config.toml
n_layer = 12
d_model = 512
n_head = 8
n_kv_head = 8
head_dim = 64
d_mlp = 1344
vocab_size = 8192
activation = "geglu"
norm = "layernorm"
norm_place = "pre"
norm_eps = 1e-05
positions = "learned"
qk_norm = false
attn_scale = 0.125
bias = "all"
tie_embeddings = true
parallel_block = false
init = "normal"
init_std_qkv = 0.0162
init_std_o = 0.0033
init_std_up = 0.0162
init_std_down = 0.0033
optimizer = "muon_variant"
lr = 0.0104
lr_mult_o = 1.5
lr_head = 0.00729
grad_clip = 0.5
warmup_steps = 200
schedule = "wsd"
decay_fraction = 1.0
decay_shape = "sqrt"
final_lr_fraction = 0.05
batch_tokens = 131072
seq_len = 512
doc_mask = true
train_tokens = 571000000
steps = 4357
dataset = "wikipedia_en"
Each number is 50 + 10 x the weight over its row's rms, rounded and kept within 0 to 99. Layers, rows and columns count from 0. The size before them is the row's rms in percent of the matrix's.

# o: layer 4 attention output (transposed), 512x512, rms 0.0411, rows 399-447, columns 192-255
# v: layer 4 attention value, 512x512, rms 0.0302, rows 400-447, columns 192-255
# q: layer 4 attention query, 512x512, rms 0.0366, rows 448-451, columns 192-255
# k: layer 4 attention key, 512x512, rms 0.0353, rows 448-451, columns 192-255
o399 082:58 52 66 62 45 52 48 50 46 50 48 52 60 49 52 60 40 29 54 43 49 65 43 36 59 47 44 39 41 40 53 36 54 55 60 49 52 51 47 51 71 64 50 74 56 32 63 53 41 55 41 56 33 47 57 54 60 49 38 54 43 42 60 46
v400 091:48 55 68 36 52 53 55 43 53 60 56 44 58 63 52 46 44 50 49 56 43 59 56 39 63 62 48 56 54 63 48 54 52 52 37 59 53 41 65 53 54 50 47 40 45 74 51 53 43 52 50 61 53 54 51 44 56 48 53 41 53 45 31 43
o400 084:31 56 57 58 50 39 66 48 42 35 44 54 49 59 43 54 66 57 52 54 34 53 62 47 54 55 57 46 64 57 53 50 50 42 51 38 44 51 43 33 56 42 38 60 67 45 65 38 43 41 45 43 50 57 38 36 51 52 38 55 52 50 58 50
v401 094:39 47 38 58 19 68 58 51 52 52 50 58 43 52 49 43 54 43 47 41 56 48 71 47 59 50 49 30 35 51 40 42 66 56 54 44 58 53 51 64 48 62 69 59 58 44 42 40 58 53 58 52 51 47 54 45 51 42 44 36 54 68 60 44
o401 082:56 46 64 43 67 40 41 47 52 53 50 39 60 47 46 49 37 46 46 54 63 66 57 61 56 38 37 73 56 54 88 44 33 38 49 50 47 51 53 51 39 53 29 31 22 55 55 53 50 43 41 42 49 64 30 51 55 52 54 53 49 46 39 53
v402 091:48 28 26 42 57 50 30 54 51 46 55 48 59 35 50 58 49 49 64 52 64 43 60 55 71 50 61 56 52 48 49 33 54 54 50 56 50 40 70 35 52 42 47 55 43 49 55 30 36 48 60 43 57 47 52 57 60 52 47 42 39 48 63 71
o402 080:44 60 60 50 58 48 75 64 50 65 52 55 20 60 48 38 62 51 35 39 36 51 38 51 30 51 48 40 51 49 38 67 76 51 49 47 49 54 47 51 49 30 58 48 71 50 25 65 56 49 44 59 41 51 45 37 47 54 42 54 54 41 22 50
v403 097:55 50 38 51 50 50 29 48 61 52 60 48 31 35 55 45 51 42 31 43 51 38 36 62 40 65 44 59 56 70 48 56 60 63 37 74 45 38 40 26 43 50 46 53 56 44 50 48 55 57 37 48 73 24 53 45 59 68 51 49 49 53 56 48
o403 088:43 49 65 60 58 37 62 61 46 47 25 52 65 64 46 61 50 60 55 45 44 49 43 25 48 38 50 44 49 48 44 50 54 33 69 55 51 54 51 70 48 52 48 57 44 50 45 68 56 49 37 37 36 55 41 48 42 45 39 47 58 45 47 41
v404 092:66 33 51 60 67 53 53 59 48 54 46 54 56 43 47 69 63 47 34 60 49 47 51 40 52 29 31 67 48 53 62 47 50 54 66 23 41 34 50 51 56 48 50 57 62 38 60 63 62 48 45 52 61 45 42 51 47 37 48 52 37 43 56 62
o404 085:33 51 50 56 76 66 62 47 48 45 49 48 48 52 53 40 53 60 60 52 41 53 56 67 59 49 61 36 39 34 32 61 41 58 42 66 50 63 77 50 48 40 51 47 20 69 37 56 43 48 51 34 47 64 41 37 62 49 40 49 61 61 37 35
v405 098:59 43 51 61 47 73 51 43 58 49 49 50 45 49 59 54 45 53 53 47 48 59 25 52 58 29 55 44 62 56 40 37 51 40 65 46 52 53 58 47 44 43 65 50 65 48 43 57 70 61 42 58 55 51 48 57 43 54 72 58 48 39 39 51
o405 087:50 63 51 34 46 27 45 59 46 55 57 46 77 48 55 55 54 55 50 56 47 39 55 46 57 53 37 70 48 45 57 54 48 47 37 54 43 52 30 43 63 50 40 57 40 34 52 49 29 44 53 49 49 48 66 55 48 62 44 39 54 63 56 47
v406 092:52 50 49 42 49 51 53 44 43 49 56 52 54 45 39 66 60 46 44 61 53 41 61 62 24 48 56 44 59 39 43 75 55 40 42 53 56 70 56 52 38 41 46 47 50 44 30 42 56 43 55 33 52 66 57 44 38 52 55 25 47 59 38 46
o406 080:49 44 51 43 33 45 43 51 63 51 50 44 51 50 42 31 35 68 43 53 43 39 35 44 65 43 43 43 54 50 64 51 40 38 54 43 68 49 38 56 56 49 51 44 53 48 63 41 44 61 45 73 50 51 43 47 58 63 30 75 48 32 68 64
v407 090:32 59 50 46 34 62 72 51 30 52 50 52 51 53 48 56 56 65 35 73 76 57 56 52 40 53 42 54 44 42 55 54 62 28 40 55 57 67 60 55 65 40 51 39 68 45 60 47 51 59 63 41 62 63 46 51 51 37 31 58 44 66 46 63
o407 080:44 58 49 35 47 58 45 50 57 58 45 59 54 39 65 48 42 47 56 45 34 41 66 34 59 65 50 45 55 40 43 53 40 58 31 45 44 50 58 39 40 52 43 39 56 38 50 48 57 44 42 48 46 43 45 42 41 52 79 42 52 50 38 60
v408 091:35 38 47 54 39 48 42 45 47 55 59 41 32 52 42 44 45 40 41 56 64 47 52 31 63 65 41 55 48 43 57 29 64 55 57 41 53 48 47 43 54 52 53 52 63 30 47 64 49 18 33 52 60 34 56 60 50 65 58 43 43 41 43 48
o408 083:46 62 59 50 69 43 62 55 45 43 41 61 46 63 58 57 52 44 51 29 43 60 49 71 58 27 57 56 47 63 57 57 49 51 34 55 44 51 60 44 49 56 49 54 29 62 60 58 61 63 45 39 44 47 41 28 53 46 49 43 50 54 41 67
v409 097:42 53 54 56 43 65 62 54 48 38 58 64 41 50 57 46 53 37 59 48 53 43 41 55 50 52 63 66 46 33 48 51 54 41 39 48 55 51 36 59 54 49 46 54 54 32 47 55 35 50 44 44 50 56 31 62 59 53 52 51 46 50 53 46
o409 087:66 42 24 48 55 46 53 43 44 56 24 49 71 38 60 44 45 56 49 47 43 49 64 54 60 53 56 39 43 62 41 61 46 61 55 40 43 58 48 47 66 48 48 44 28 50 50 41 66 57 58 60 54 51 60 54 36 36 56 39 53 50 46 44
v410 087:56 64 63 43 56 49 42 34 59 45 48 65 58 64 60 62 52 61 45 46 32 52 45 54 47 48 35 66 48 36 61 57 40 64 61 44 56 51 69 28 37 58 41 59 41 43 61 50 50 40 52 57 74 34 37 63 52 36 68 55 49 56 56 58
o410 075:52 39 23 64 58 50 58 50 47 60 39 33 38 42 38 53 51 51 66 49 39 44 57 50 38 62 53 45 71 50 49 44 56 58 46 58 51 49 39 48 64 44 50 42 47 49 25 43 44 38 51 45 39 49 74 36 44 54 47 44 46 42 48 55
v411 096:62 34 55 57 74 57 45 57 62 60 59 35 72 42 43 48 66 51 45 69 45 36 22 57 43 56 50 27 59 33 57 43 43 39 59 50 56 57 40 55 38 49 57 41 53 44 48 45 40 45 50 37 43 57 37 45 39 57 55 52 63 47 37 53
o411 085:42 66 56 36 46 42 38 43 45 53 59 55 54 46 38 54 63 48 49 48 56 39 56 39 56 58 48 65 34 75 31 60 57 57 37 38 29 43 75 60 34 52 38 64 54 49 48 54 44 68 55 65 57 42 44 43 45 48 48 38 37 63 59 49
v412 086:53 59 52 37 38 45 48 52 50 50 45 51 59 54 47 58 45 47 55 64 79 50 51 51 37 66 35 63 53 50 35 64 69 53 59 65 56 45 44 40 57 37 50 36 60 51 51 36 63 53 44 55 42 60 54 39 65 45 47 51 25 29 52 43
o412 072:26 53 51 72 65 64 53 42 44 55 52 48 28 41 42 50 46 58 36 39 37 35 62 60 51 43 73 26 45 68 54 36 40 47 51 30 40 48 53 49 48 45 46 52 61 35 47 59 31 50 60 43 63 47 51 57 30 61 63 60 67 56 36 33
v413 101:50 33 63 61 35 69 56 41 41 46 58 35 70 45 37 63 59 53 50 70 61 63 58 37 38 53 50 53 41 35 54 45 47 29 58 33 54 43 54 57 56 35 37 36 53 68 48 54 50 44 61 37 60 39 51 51 57 37 45 53 46 75 37 54
o413 089:41 70 45 32 46 40 62 47 48 54 36 78 31 56 47 44 48 50 50 37 32 43 49 54 74 69 44 41 55 56 43 54 53 72 52 53 36 55 57 37 58 45 61 63 53 41 63 42 51 49 62 49 28 56 51 42 49 57 43 64 54 39 53 58
v414 095:41 54 48 66 40 35 53 60 41 46 49 48 48 37 32 63 63 57 45 56 47 54 54 64 50 53 48 55 37 46 59 59 59 55 51 52 52 66 54 52 61 44 60 60 41 41 52 68 64 44 38 71 63 52 38 66 36 41 54 38 57 31 30 57
o414 081:46 48 51 33 59 53 53 43 42 52 55 44 56 49 69 41 38 49 54 43 56 35 43 42 40 64 44 50 60 56 39 42 41 39 45 53 39 39 42 62 35 47 24 52 58 69 38 47 42 47 71 43 55 35 50 34 56 43 59 54 67 59 50 46
v415 095:50 48 48 47 56 50 38 46 50 44 58 43 52 34 58 45 42 56 62 62 41 58 43 52 58 47 54 43 51 45 58 43 40 49 50 40 41 54 55 48 49 69 50 64 40 36 58 37 44 46 47 62 45 69 71 46 52 57 50 47 45 54 47 48
o415 086:54 49 59 56 49 51 47 38 55 61 38 56 47 62 66 43 54 49 55 44 53 28 59 34 43 49 56 55 41 54 48 56 60 43 49 55 44 40 47 64 37 32 52 39 59 61 30 44 44 51 54 52 43 36 22 49 44 53 54 48 38 48 39 55
v416 092:44 34 65 56 43 37 51 64 42 72 47 53 48 49 65 47 46 41 61 32 42 53 33 39 48 57 59 49 59 44 63 49 56 51 52 46 59 50 44 47 52 34 30 59 45 64 60 45 40 37 42 55 45 59 64 72 38 53 53 41 57 40 42 38
o416 080:44 58 41 48 53 52 51 65 48 28 59 36 54 48 35 45 48 62 30 70 43 34 59 50 45 48 38 51 42 59 49 40 39 53 39 49 56 60 61 58 49 67 58 53 61 36 53 49 37 64 50 53 54 47 42 44 54 35 45 63 50 57 43 78
v417 095:51 48 50 47 61 45 35 41 59 55 41 39 57 48 60 45 56 42 59 51 25 50 40 42 59 59 63 62 57 57 58 31 53 47 69 39 49 50 60 48 30 46 73 53 44 67 65 54 47 25 50 47 59 47 51 60 52 51 67 43 54 60 60 65
o417 078:60 66 37 67 55 51 48 47 63 41 50 59 43 54 48 69 48 62 43 46 50 49 47 49 45 43 56 36 59 45 39 67 49 47 30 74 44 59 50 43 60 51 45 58 45 61 62 45 47 47 40 54 40 55 39 42 75 54 31 38 59 41 49 36
v418 093:50 42 57 57 55 35 49 53 48 35 38 50 41 46 54 51 57 49 44 40 48 48 50 50 44 59 56 51 58 62 38 38 49 42 63 53 73 30 56 33 68 56 66 35 55 61 58 62 55 50 38 61 68 53 59 63 46 65 46 44 42 38 33 61
o418 077:60 54 53 44 46 68 54 53 68 45 50 56 51 55 34 57 64 43 59 50 56 39 56 44 61 53 41 49 63 51 52 66 51 51 55 48 35 48 51 73 55 35 36 45 47 36 51 43 47 58 41 42 49 49 39 38 44 51 60 60 61 62 51 41
v419 094:66 32 32 43 47 45 49 55 58 58 50 42 43 45 52 57 39 51 56 80 68 46 57 40 44 44 29 46 61 50 67 38 44 45 48 53 60 41 37 45 61 58 43 47 45 49 75 57 64 50 54 49 50 60 50 43 57 48 49 47 45 51 55 52
o419 083:30 61 58 53 63 66 53 58 65 39 46 69 64 35 46 48 58 63 36 43 29 59 51 56 52 53 61 53 44 48 26 55 53 45 47 33 36 60 45 41 40 58 35 52 67 48 26 36 41 43 63 56 40 38 58 49 52 63 50 78 49 53 54 58
v420 097:56 53 47 57 67 63 46 51 34 47 56 54 46 51 35 47 67 49 48 48 53 55 52 52 46 56 55 40 45 52 55 42 47 60 69 56 56 55 66 55 58 62 56 43 64 50 48 56 54 32 55 44 43 54 38 53 49 56 58 57 58 49 40 53
o420 089:43 52 44 48 36 44 48 47 67 58 54 73 51 48 62 58 29 33 61 61 59 45 35 36 64 37 53 43 46 45 46 50 47 58 46 52 53 41 48 42 33 43 32 54 46 58 32 53 44 60 58 36 63 45 44 45 34 55 48 46 45 53 41 56
v421 092:65 32 51 52 35 54 44 57 66 59 65 50 61 42 31 64 54 44 40 62 54 57 55 53 33 62 37 62 40 70 56 72 62 53 53 51 43 54 41 49 38 30 38 58 30 41 48 49 63 67 38 42 50 56 48 48 55 42 54 44 48 56 61 58
o421 079:51 37 33 55 57 47 51 35 26 45 33 60 54 55 46 49 47 50 46 52 54 42 51 52 43 37 61 37 48 47 49 45 39 51 56 47 36 44 45 46 56 48 45 52 62 64 37 54 50 31 56 57 40 45 45 58 52 53 45 41 55 34 50 47
v422 092:60 50 48 46 66 42 38 49 48 49 32 59 48 59 53 51 39 48 47 36 56 63 45 47 42 39 49 58 54 37 41 44 51 47 63 49 49 49 42 40 53 42 54 47 60 52 44 52 40 49 44 69 46 57 52 36 49 44 48 55 55 60 47 56
o422 082:43 57 64 63 53 57 38 55 53 45 43 35 60 28 47 43 58 62 48 49 43 36 53 48 46 49 60 35 51 46 68 34 39 63 61 49 52 52 52 64 60 52 49 34 43 53 53 47 34 54 36 39 45 49 50 58 60 50 61 53 62 46 49 53
v423 086:34 46 55 59 65 57 41 56 51 47 53 30 44 46 43 53 44 51 42 51 61 48 45 41 52 49 43 47 59 43 51 42 47 57 42 65 53 46 37 61 43 53 55 46 55 52 45 57 57 44 32 36 54 44 38 35 44 38 58 51 50 46 51 47
o423 075:73 50 29 51 33 46 42 45 56 67 62 69 65 58 61 49 57 53 55 60 53 59 53 52 40 50 52 50 41 57 63 56 51 48 44 45 39 68 60 31 58 55 43 50 45 45 48 43 46 63 50 62 45 49 59 64 55 50 47 52 53 51 42 52
v424 096:57 45 59 58 45 53 63 47 60 49 45 45 47 54 31 54 62 50 41 51 46 55 52 33 58 40 70 41 47 51 45 67 57 45 58 46 45 49 42 50 63 34 49 69 60 49 45 42 45 43 55 55 64 56 54 65 45 40 59 35 53 51 42 45
o424 082:58 53 37 31 43 55 54 47 38 65 46 50 57 50 58 44 37 57 62 66 53 55 54 55 59 55 39 57 49 41 47 48 39 61 55 51 55 45 66 60 48 63 38 49 29 47 42 62 40 43 48 47 28 48 41 36 57 53 51 64 45 35 51 47
v425 094:67 37 42 48 41 58 50 62 53 55 54 40 46 51 41 68 44 43 44 42 37 42 48 45 54 52 37 61 55 34 38 61 50 72 53 48 52 39 61 30 51 58 44 58 69 61 54 50 48 40 58 62 60 49 48 49 69 47 61 53 61 30 39 57
o425 086:42 66 56 45 58 52 49 63 35 44 34 61 41 55 55 54 51 48 64 45 55 44 44 48 55 52 72 46 45 69 55 47 51 26 45 40 39 48 53 60 49 33 40 43 33 49 26 56 56 54 32 34 42 50 50 49 46 64 50 37 38 41 39 49
v426 090:51 53 52 50 42 46 35 35 33 50 39 64 57 40 47 47 63 45 56 48 55 47 42 67 42 34 59 50 48 54 61 50 56 57 41 67 48 62 41 82 51 43 51 52 52 49 46 53 46 52 57 57 39 46 42 44 52 39 48 40 46 47 42 61
o426 080:53 43 36 55 41 47 59 72 70 63 56 52 56 60 56 56 35 55 37 48 56 44 56 48 46 57 54 45 64 52 45 49 31 55 42 51 47 29 53 43 40 60 41 51 52 39 52 52 43 51 44 45 56 38 42 47 44 56 54 60 61 46 65 56
v427 096:47 49 52 37 35 58 40 38 44 45 51 41 57 36 47 52 44 43 45 40 49 62 44 63 39 54 47 47 67 45 58 51 50 56 60 51 45 35 49 50 64 43 51 36 43 60 39 64 41 61 50 67 65 50 44 39 40 69 50 40 60 55 53 45
o427 091:47 41 47 57 63 29 42 44 51 58 57 42 36 61 50 47 48 64 47 57 56 44 49 24 56 48 46 49 17 58 43 51 40 35 50 50 55 60 54 71 35 61 32 73 56 54 60 38 52 51 55 32 48 38 61 56 60 24 44 48 67 51 52 49
v428 096:41 69 55 32 51 68 48 43 55 28 45 58 33 56 58 45 48 64 56 68 55 31 34 54 47 32 64 29 47 50 53 62 55 59 31 58 53 58 66 64 52 48 59 72 33 55 44 60 64 44 41 52 50 44 60 33 48 52 48 49 39 41 71 36
o428 088:72 47 47 53 52 36 48 55 59 51 43 42 54 53 37 36 45 42 44 42 50 51 47 63 66 69 53 70 40 46 49 47 57 36 59 59 47 30 52 47 57 64 41 35 51 48 45 43 39 55 52 55 54 43 45 50 53 61 50 56 59 69 49 58
v429 094:36 49 58 26 66 35 57 45 64 51 39 33 54 40 61 40 58 56 49 57 65 44 24 33 52 66 45 62 64 54 74 33 43 60 55 56 62 42 46 58 45 31 36 36 54 56 66 56 40 37 46 49 61 47 31 42 47 44 35 42 55 66 54 62
o429 089:57 51 55 61 43 74 47 47 55 52 49 65 61 63 56 60 65 62 41 49 41 51 81 59 43 52 53 48 34 32 38 68 62 40 44 64 55 50 54 35 58 67 54 41 59 34 39 62 53 65 42 48 26 53 59 55 47 52 59 53 49 60 60 62
v430 098:39 39 61 51 52 41 35 51 57 62 56 35 58 54 55 54 41 49 46 23 50 40 66 24 58 41 48 52 53 58 46 55 39 58 79 42 41 41 53 40 47 54 47 62 44 60 76 47 45 44 45 60 49 40 48 57 48 64 61 47 42 60 52 52
o430 084:64 35 48 48 54 50 33 44 49 41 66 48 38 60 46 59 45 52 48 47 25 57 45 63 56 40 60 65 51 47 38 50 50 49 43 64 47 53 38 64 62 61 44 33 55 56 26 47 47 45 50 49 41 58 47 43 47 50 62 48 43 37 59 47
v431 087:51 53 58 53 56 50 49 43 34 51 45 47 49 56 38 61 56 36 56 47 69 55 64 57 36 47 48 46 53 51 34 44 47 52 52 54 47 56 42 50 58 41 55 42 32 41 58 37 50 68 47 49 53 52 35 39 51 45 33 61 45 37 46 45
o431 074:41 44 54 45 36 37 59 56 64 54 53 52 58 48 54 38 47 41 48 35 47 37 26 52 55 40 44 60 47 48 54 62 46 53 49 38 40 41 37 49 40 64 33 53 65 52 58 56 59 46 58 35 59 57 58 58 55 65 57 47 49 58 52 50
v432 097:49 76 32 51 53 54 50 51 47 43 54 66 29 41 42 58 63 45 64 34 47 53 36 56 66 62 61 58 59 37 52 46 58 54 44 54 34 39 40 48 63 42 60 60 61 39 44 52 56 58 49 35 33 46 62 53 45 54 37 59 41 54 63 44
o432 085:40 24 56 48 40 51 39 50 47 50 57 43 54 49 67 44 48 50 36 64 49 29 54 54 34 54 63 54 28 64 53 62 41 54 37 39 67 49 63 68 49 57 36 44 38 59 35 26 52 46 42 49 54 61 35 48 60 45 51 45 36 50 33 61
v433 091:46 35 47 58 44 31 54 56 74 62 48 59 57 46 60 50 59 47 58 50 40 21 33 51 69 53 37 56 59 56 45 50 43 33 48 42 59 50 38 34 44 56 64 63 53 44 49 67 57 50 55 43 55 39 54 46 53 51 51 45 35 38 41 53
o433 078:54 37 51 65 62 51 30 58 27 43 54 27 53 51 48 53 47 49 52 42 50 73 53 51 43 29 53 54 33 50 42 63 42 51 53 56 45 37 63 45 66 42 33 58 46 54 46 57 39 52 67 53 38 53 42 45 40 66 49 44 50 55 44 46
v434 090:39 60 81 69 35 49 51 47 48 51 69 61 36 34 48 59 62 51 52 41 60 57 47 26 59 57 46 43 35 43 64 54 45 60 39 43 71 62 55 42 30 48 50 39 68 56 55 51 42 45 49 42 41 37 39 42 50 46 35 36 37 42 54 47
o434 082:62 50 27 45 58 51 50 44 51 64 37 46 62 73 70 62 50 44 43 51 56 52 44 65 49 47 52 64 60 41 41 41 70 36 52 63 61 45 58 40 59 54 37 57 23 39 55 58 54 41 56 69 69 48 50 53 21 52 67 47 78 46 57 57
v435 095:50 42 46 49 48 57 48 48 46 74 45 46 54 67 69 42 40 41 41 51 54 49 55 56 60 61 45 45 65 59 59 50 68 76 51 61 48 49 74 61 61 44 46 61 62 45 54 48 61 34 41 49 41 69 27 38 33 46 28 56 44 56 57 62
o435 080:41 51 61 43 60 53 45 54 59 29 60 54 49 38 30 61 57 49 54 42 65 58 32 47 43 30 52 58 37 41 39 58 51 20 43 44 46 57 49 46 48 56 52 55 42 57 69 44 35 60 67 46 53 31 49 38 55 61 69 50 48 59 60 28
v436 093:52 52 32 66 63 37 55 57 54 53 72 47 41 61 36 43 51 60 51 37 50 47 46 48 61 46 45 50 34 54 54 50 57 31 44 43 46 50 44 71 50 34 52 68 51 54 45 45 51 43 40 49 51 65 52 58 58 48 67 49 73 68 52 48
o436 083:56 57 73 44 50 52 40 40 29 45 40 48 56 35 61 42 42 47 48 50 50 56 62 47 49 69 42 54 67 56 39 52 45 57 46 51 37 50 64 31 56 69 56 45 42 58 67 54 46 34 54 59 49 55 51 45 55 43 54 50 31 47 46 51
v437 095:46 37 54 50 45 67 61 47 61 51 37 28 62 47 58 56 42 49 48 51 40 50 39 61 52 48 59 47 51 36 54 41 42 46 78 46 60 52 63 48 60 64 46 40 40 41 38 45 33 50 42 52 26 40 52 26 51 64 44 49 56 56 50 50
o437 082:36 56 47 64 68 23 41 52 33 59 59 61 63 42 44 41 65 41 51 51 68 51 46 52 34 48 42 42 53 54 45 58 66 54 51 47 37 51 45 60 40 46 58 58 56 46 54 53 69 63 50 51 60 49 49 70 43 35 47 60 49 46 47 62
v438 087:41 47 48 52 49 58 54 28 54 58 53 34 67 54 50 39 51 64 44 46 44 61 33 52 43 41 50 70 66 47 46 69 59 38 50 52 44 28 56 69 50 49 51 59 56 60 45 50 53 56 47 43 41 67 42 31 57 45 58 42 53 45 44 44
o438 078:51 54 59 50 58 43 47 62 29 52 34 46 56 38 48 53 47 55 57 56 50 47 80 38 50 61 45 51 50 62 39 49 38 62 58 49 49 64 49 53 18 44 58 43 46 46 59 57 45 43 61 59 57 44 56 56 56 58 47 57 45 53 50 45
v439 090:40 28 38 24 44 48 52 62 36 61 49 49 46 58 55 53 54 51 50 38 68 41 65 54 51 37 51 46 41 53 39 71 44 50 38 44 55 55 44 32 46 45 43 28 31 49 67 44 65 30 56 43 48 57 46 47 42 54 33 59 64 55 67 60
o439 075:42 50 52 58 63 64 45 47 52 40 70 54 54 51 54 43 48 62 65 54 35 57 52 61 49 50 38 44 54 38 48 43 62 56 68 46 54 61 61 52 64 37 65 64 63 40 27 52 48 54 49 41 57 55 56 47 36 47 53 60 43 34 37 39
v440 092:52 57 51 45 59 44 44 47 56 47 37 48 41 44 52 49 50 52 48 40 35 40 35 51 62 50 45 43 47 55 48 64 45 47 44 47 46 59 46 42 38 58 58 42 63 41 52 47 59 41 39 39 61 55 48 56 44 48 53 65 40 48 46 61
o440 082:40 62 39 48 45 32 46 44 55 56 49 51 46 47 54 64 55 48 48 40 48 56 44 32 48 57 56 61 49 54 62 40 50 46 58 41 48 43 56 54 55 52 46 54 42 40 60 42 56 65 52 69 26 49 48 40 48 51 40 40 68 59 56 38
v441 090:41 54 59 55 49 68 42 38 55 62 43 45 64 50 68 40 55 50 60 47 62 46 57 41 38 52 47 47 53 57 65 46 42 57 60 59 56 36 41 48 52 55 43 54 37 50 55 56 44 41 45 60 62 36 56 46 60 37 54 55 49 34 59 43
o441 078:46 57 41 40 62 28 50 55 42 33 52 53 36 60 54 78 33 38 33 51 49 62 25 60 54 48 47 51 39 35 33 35 56 34 46 51 49 39 70 44 55 51 53 41 49 44 49 44 50 69 58 44 19 58 50 58 43 62 47 29 54 68 47 59
v442 097:15 59 50 43 50 62 28 62 41 35 61 59 35 55 48 48 59 54 72 32 50 54 37 48 55 44 53 64 51 54 37 54 52 45 55 41 28 38 62 54 47 58 66 58 57 53 46 54 56 42 49 44 78 45 43 52 46 42 49 40 42 41 56 33
o442 088:71 47 47 66 51 46 75 36 54 59 42 45 53 50 59 44 41 49 33 38 34 38 69 52 56 29 53 42 46 55 57 35 43 51 42 49 55 66 46 49 38 42 56 53 45 49 63 44 51 50 53 59 37 68 47 55 60 50 50 38 67 39 45 59
v443 083:25 48 56 59 45 38 48 39 50 51 50 55 41 61 47 55 46 54 56 54 46 46 55 61 52 45 66 23 40 58 41 52 52 61 52 47 54 55 56 35 49 52 56 44 80 36 35 50 61 49 64 58 58 63 49 51 54 35 50 45 43 55 61 54
o443 071:61 49 50 42 47 69 67 54 41 50 50 49 53 48 34 60 45 63 36 57 37 47 44 59 60 46 46 66 71 47 60 43 61 35 35 46 47 38 46 63 52 34 38 50 43 42 50 46 36 32 40 51 50 51 44 36 30 57 54 44 54 50 41 34
v444 094:38 35 65 46 54 37 48 61 42 60 31 52 59 53 50 47 44 45 54 56 56 49 62 68 59 47 49 45 60 64 54 36 50 64 61 34 54 46 52 71 54 39 45 71 30 58 61 45 59 76 47 53 30 51 47 45 56 58 34 67 49 34 41 70
o444 081:44 40 41 44 55 56 44 39 48 45 64 65 48 61 48 56 46 53 45 41 49 44 41 56 47 47 55 45 32 47 28 72 59 41 43 51 61 45 35 30 61 49 51 28 75 47 31 48 33 43 49 51 57 44 48 63 40 48 37 37 44 64 56 39
v445 094:59 43 40 47 48 65 42 70 64 47 41 41 55 55 48 53 54 51 59 40 55 40 61 76 44 56 67 51 63 37 57 37 51 65 63 39 39 60 61 54 49 46 35 40 40 51 52 49 35 36 69 52 62 46 45 42 64 56 50 58 55 41 47 61
o445 081:37 42 52 46 51 53 62 39 53 58 71 63 40 55 36 46 50 52 53 59 61 51 46 41 45 54 38 46 43 60 49 55 43 40 43 45 54 41 45 42 41 43 62 34 74 66 40 73 52 64 32 47 44 42 47 61 44 53 58 51 35 74 33 61
v446 096:49 70 51 60 33 41 48 49 48 54 56 46 61 44 53 53 67 54 59 37 41 47 52 59 44 61 67 72 45 43 47 44 53 54 50 51 48 41 62 38 53 51 39 39 44 50 43 51 37 58 70 25 45 46 43 32 39 53 50 50 54 44 54 61
o446 081:47 43 55 41 53 55 66 58 50 54 38 60 33 53 52 55 35 44 56 56 66 62 35 34 39 63 34 32 53 61 48 52 59 57 62 62 52 52 44 57 57 45 53 57 51 59 37 51 71 58 32 58 57 41 38 62 43 51 40 63 52 48 42 41
v447 091:49 47 53 50 46 61 61 42 51 54 47 41 47 73 64 57 55 58 64 38 55 61 36 54 42 58 58 51 40 64 53 57 49 33 65 61 38 36 50 48 48 42 64 56 51 48 36 58 57 50 42 36 44 60 45 55 43 43 41 50 48 69 63 46
o447 075:65 55 67 51 42 40 53 56 61 27 54 60 46 26 26 49 55 45 44 70 67 45 59 51 51 64 41 47 49 44 49 46 49 62 50 43 62 65 43 47 46 67 48 53 52 40 57 40 43 48 67 53 57 42 53 63 46 50 58 56 52 43 55 52
q448 104:49 50 46 53 30 52 53 55 65 49 41 51 40 44 50 62 31 38 42 64 53 48 47 49 49 50 42 51 75 60 61 46 57 66 45 62 50 55 56 53 51 60 55 51 57 51 33 36 41 54 38 40 40 64 49 61 40 45 32 47 44 66 50 55
k448 095:33 43 48 53 67 42 52 48 35 28 54 55 48 59 51 36 71 64 45 44 47 36 39 38 38 51 56 48 51 45 43 67 35 62 64 50 71 41 50 52 54 32 53 58 51 44 51 46 64 49 65 58 48 58 60 41 59 71 61 48 66 49 58 55
q449 099:60 67 47 44 41 62 45 56 41 66 48 50 35 51 44 44 50 64 46 43 54 51 45 63 48 52 51 52 40 49 32 54 46 48 41 56 62 38 39 47 49 44 64 57 34 39 61 59 63 55 41 52 61 41 50 43 40 38 57 58 46 59 42 34
k449 095:36 59 41 55 50 49 52 53 49 55 48 41 57 49 60 53 56 52 52 49 60 47 55 51 54 57 44 54 52 44 62 50 48 49 58 58 41 44 51 42 43 50 41 33 54 45 42 50 56 46 63 61 58 57 59 66 67 74 46 34 60 53 57 52
q450 095:45 40 57 55 53 47 31 40 57 49 45 39 43 54 34 45 58 30 55 52 61 52 74 37 40 55 36 50 43 31 74 56 53 57 45 60 41 51 53 73 51 53 55 61 53 33 53 52 50 45 33 45 42 30 57 48 50 61 42 48 40 35 61 46
k450 092:53 56 43 46 58 24 47 47 50 45 43 66 51 43 39 44 36 70 56 49 62 43 29 59 78 43 52 50 61 51 42 51 29 34 60 52 40 55 46 37 37 46 37 35 48 41 47 57 56 65 50 52 52 59 46 49 63 51 45 27 69 61 45 55
q451 107:60 56 59 54 46 47 49 26 45 67 67 49 36 66 56 47 37 44 57 61 41 51 65 55 49 24 40 52 47 61 55 47 60 36 51 45 61 45 30 37 43 46 47 64 55 36 48 46 44 42 54 43 69 68 34 60 58 30 59 57 40 44 48 57
k451 096:53 51 46 42 53 59 62 59 64 57 48 46 74 51 64 54 54 51 39 33 39 40 50 40 58 62 51 36 32 42 41 52 41 42 54 49 34 65 64 57 49 56 39 43 56 35 48 73 37 41 46 46 48 51 50 43 43 53 35 34 29 51 47 36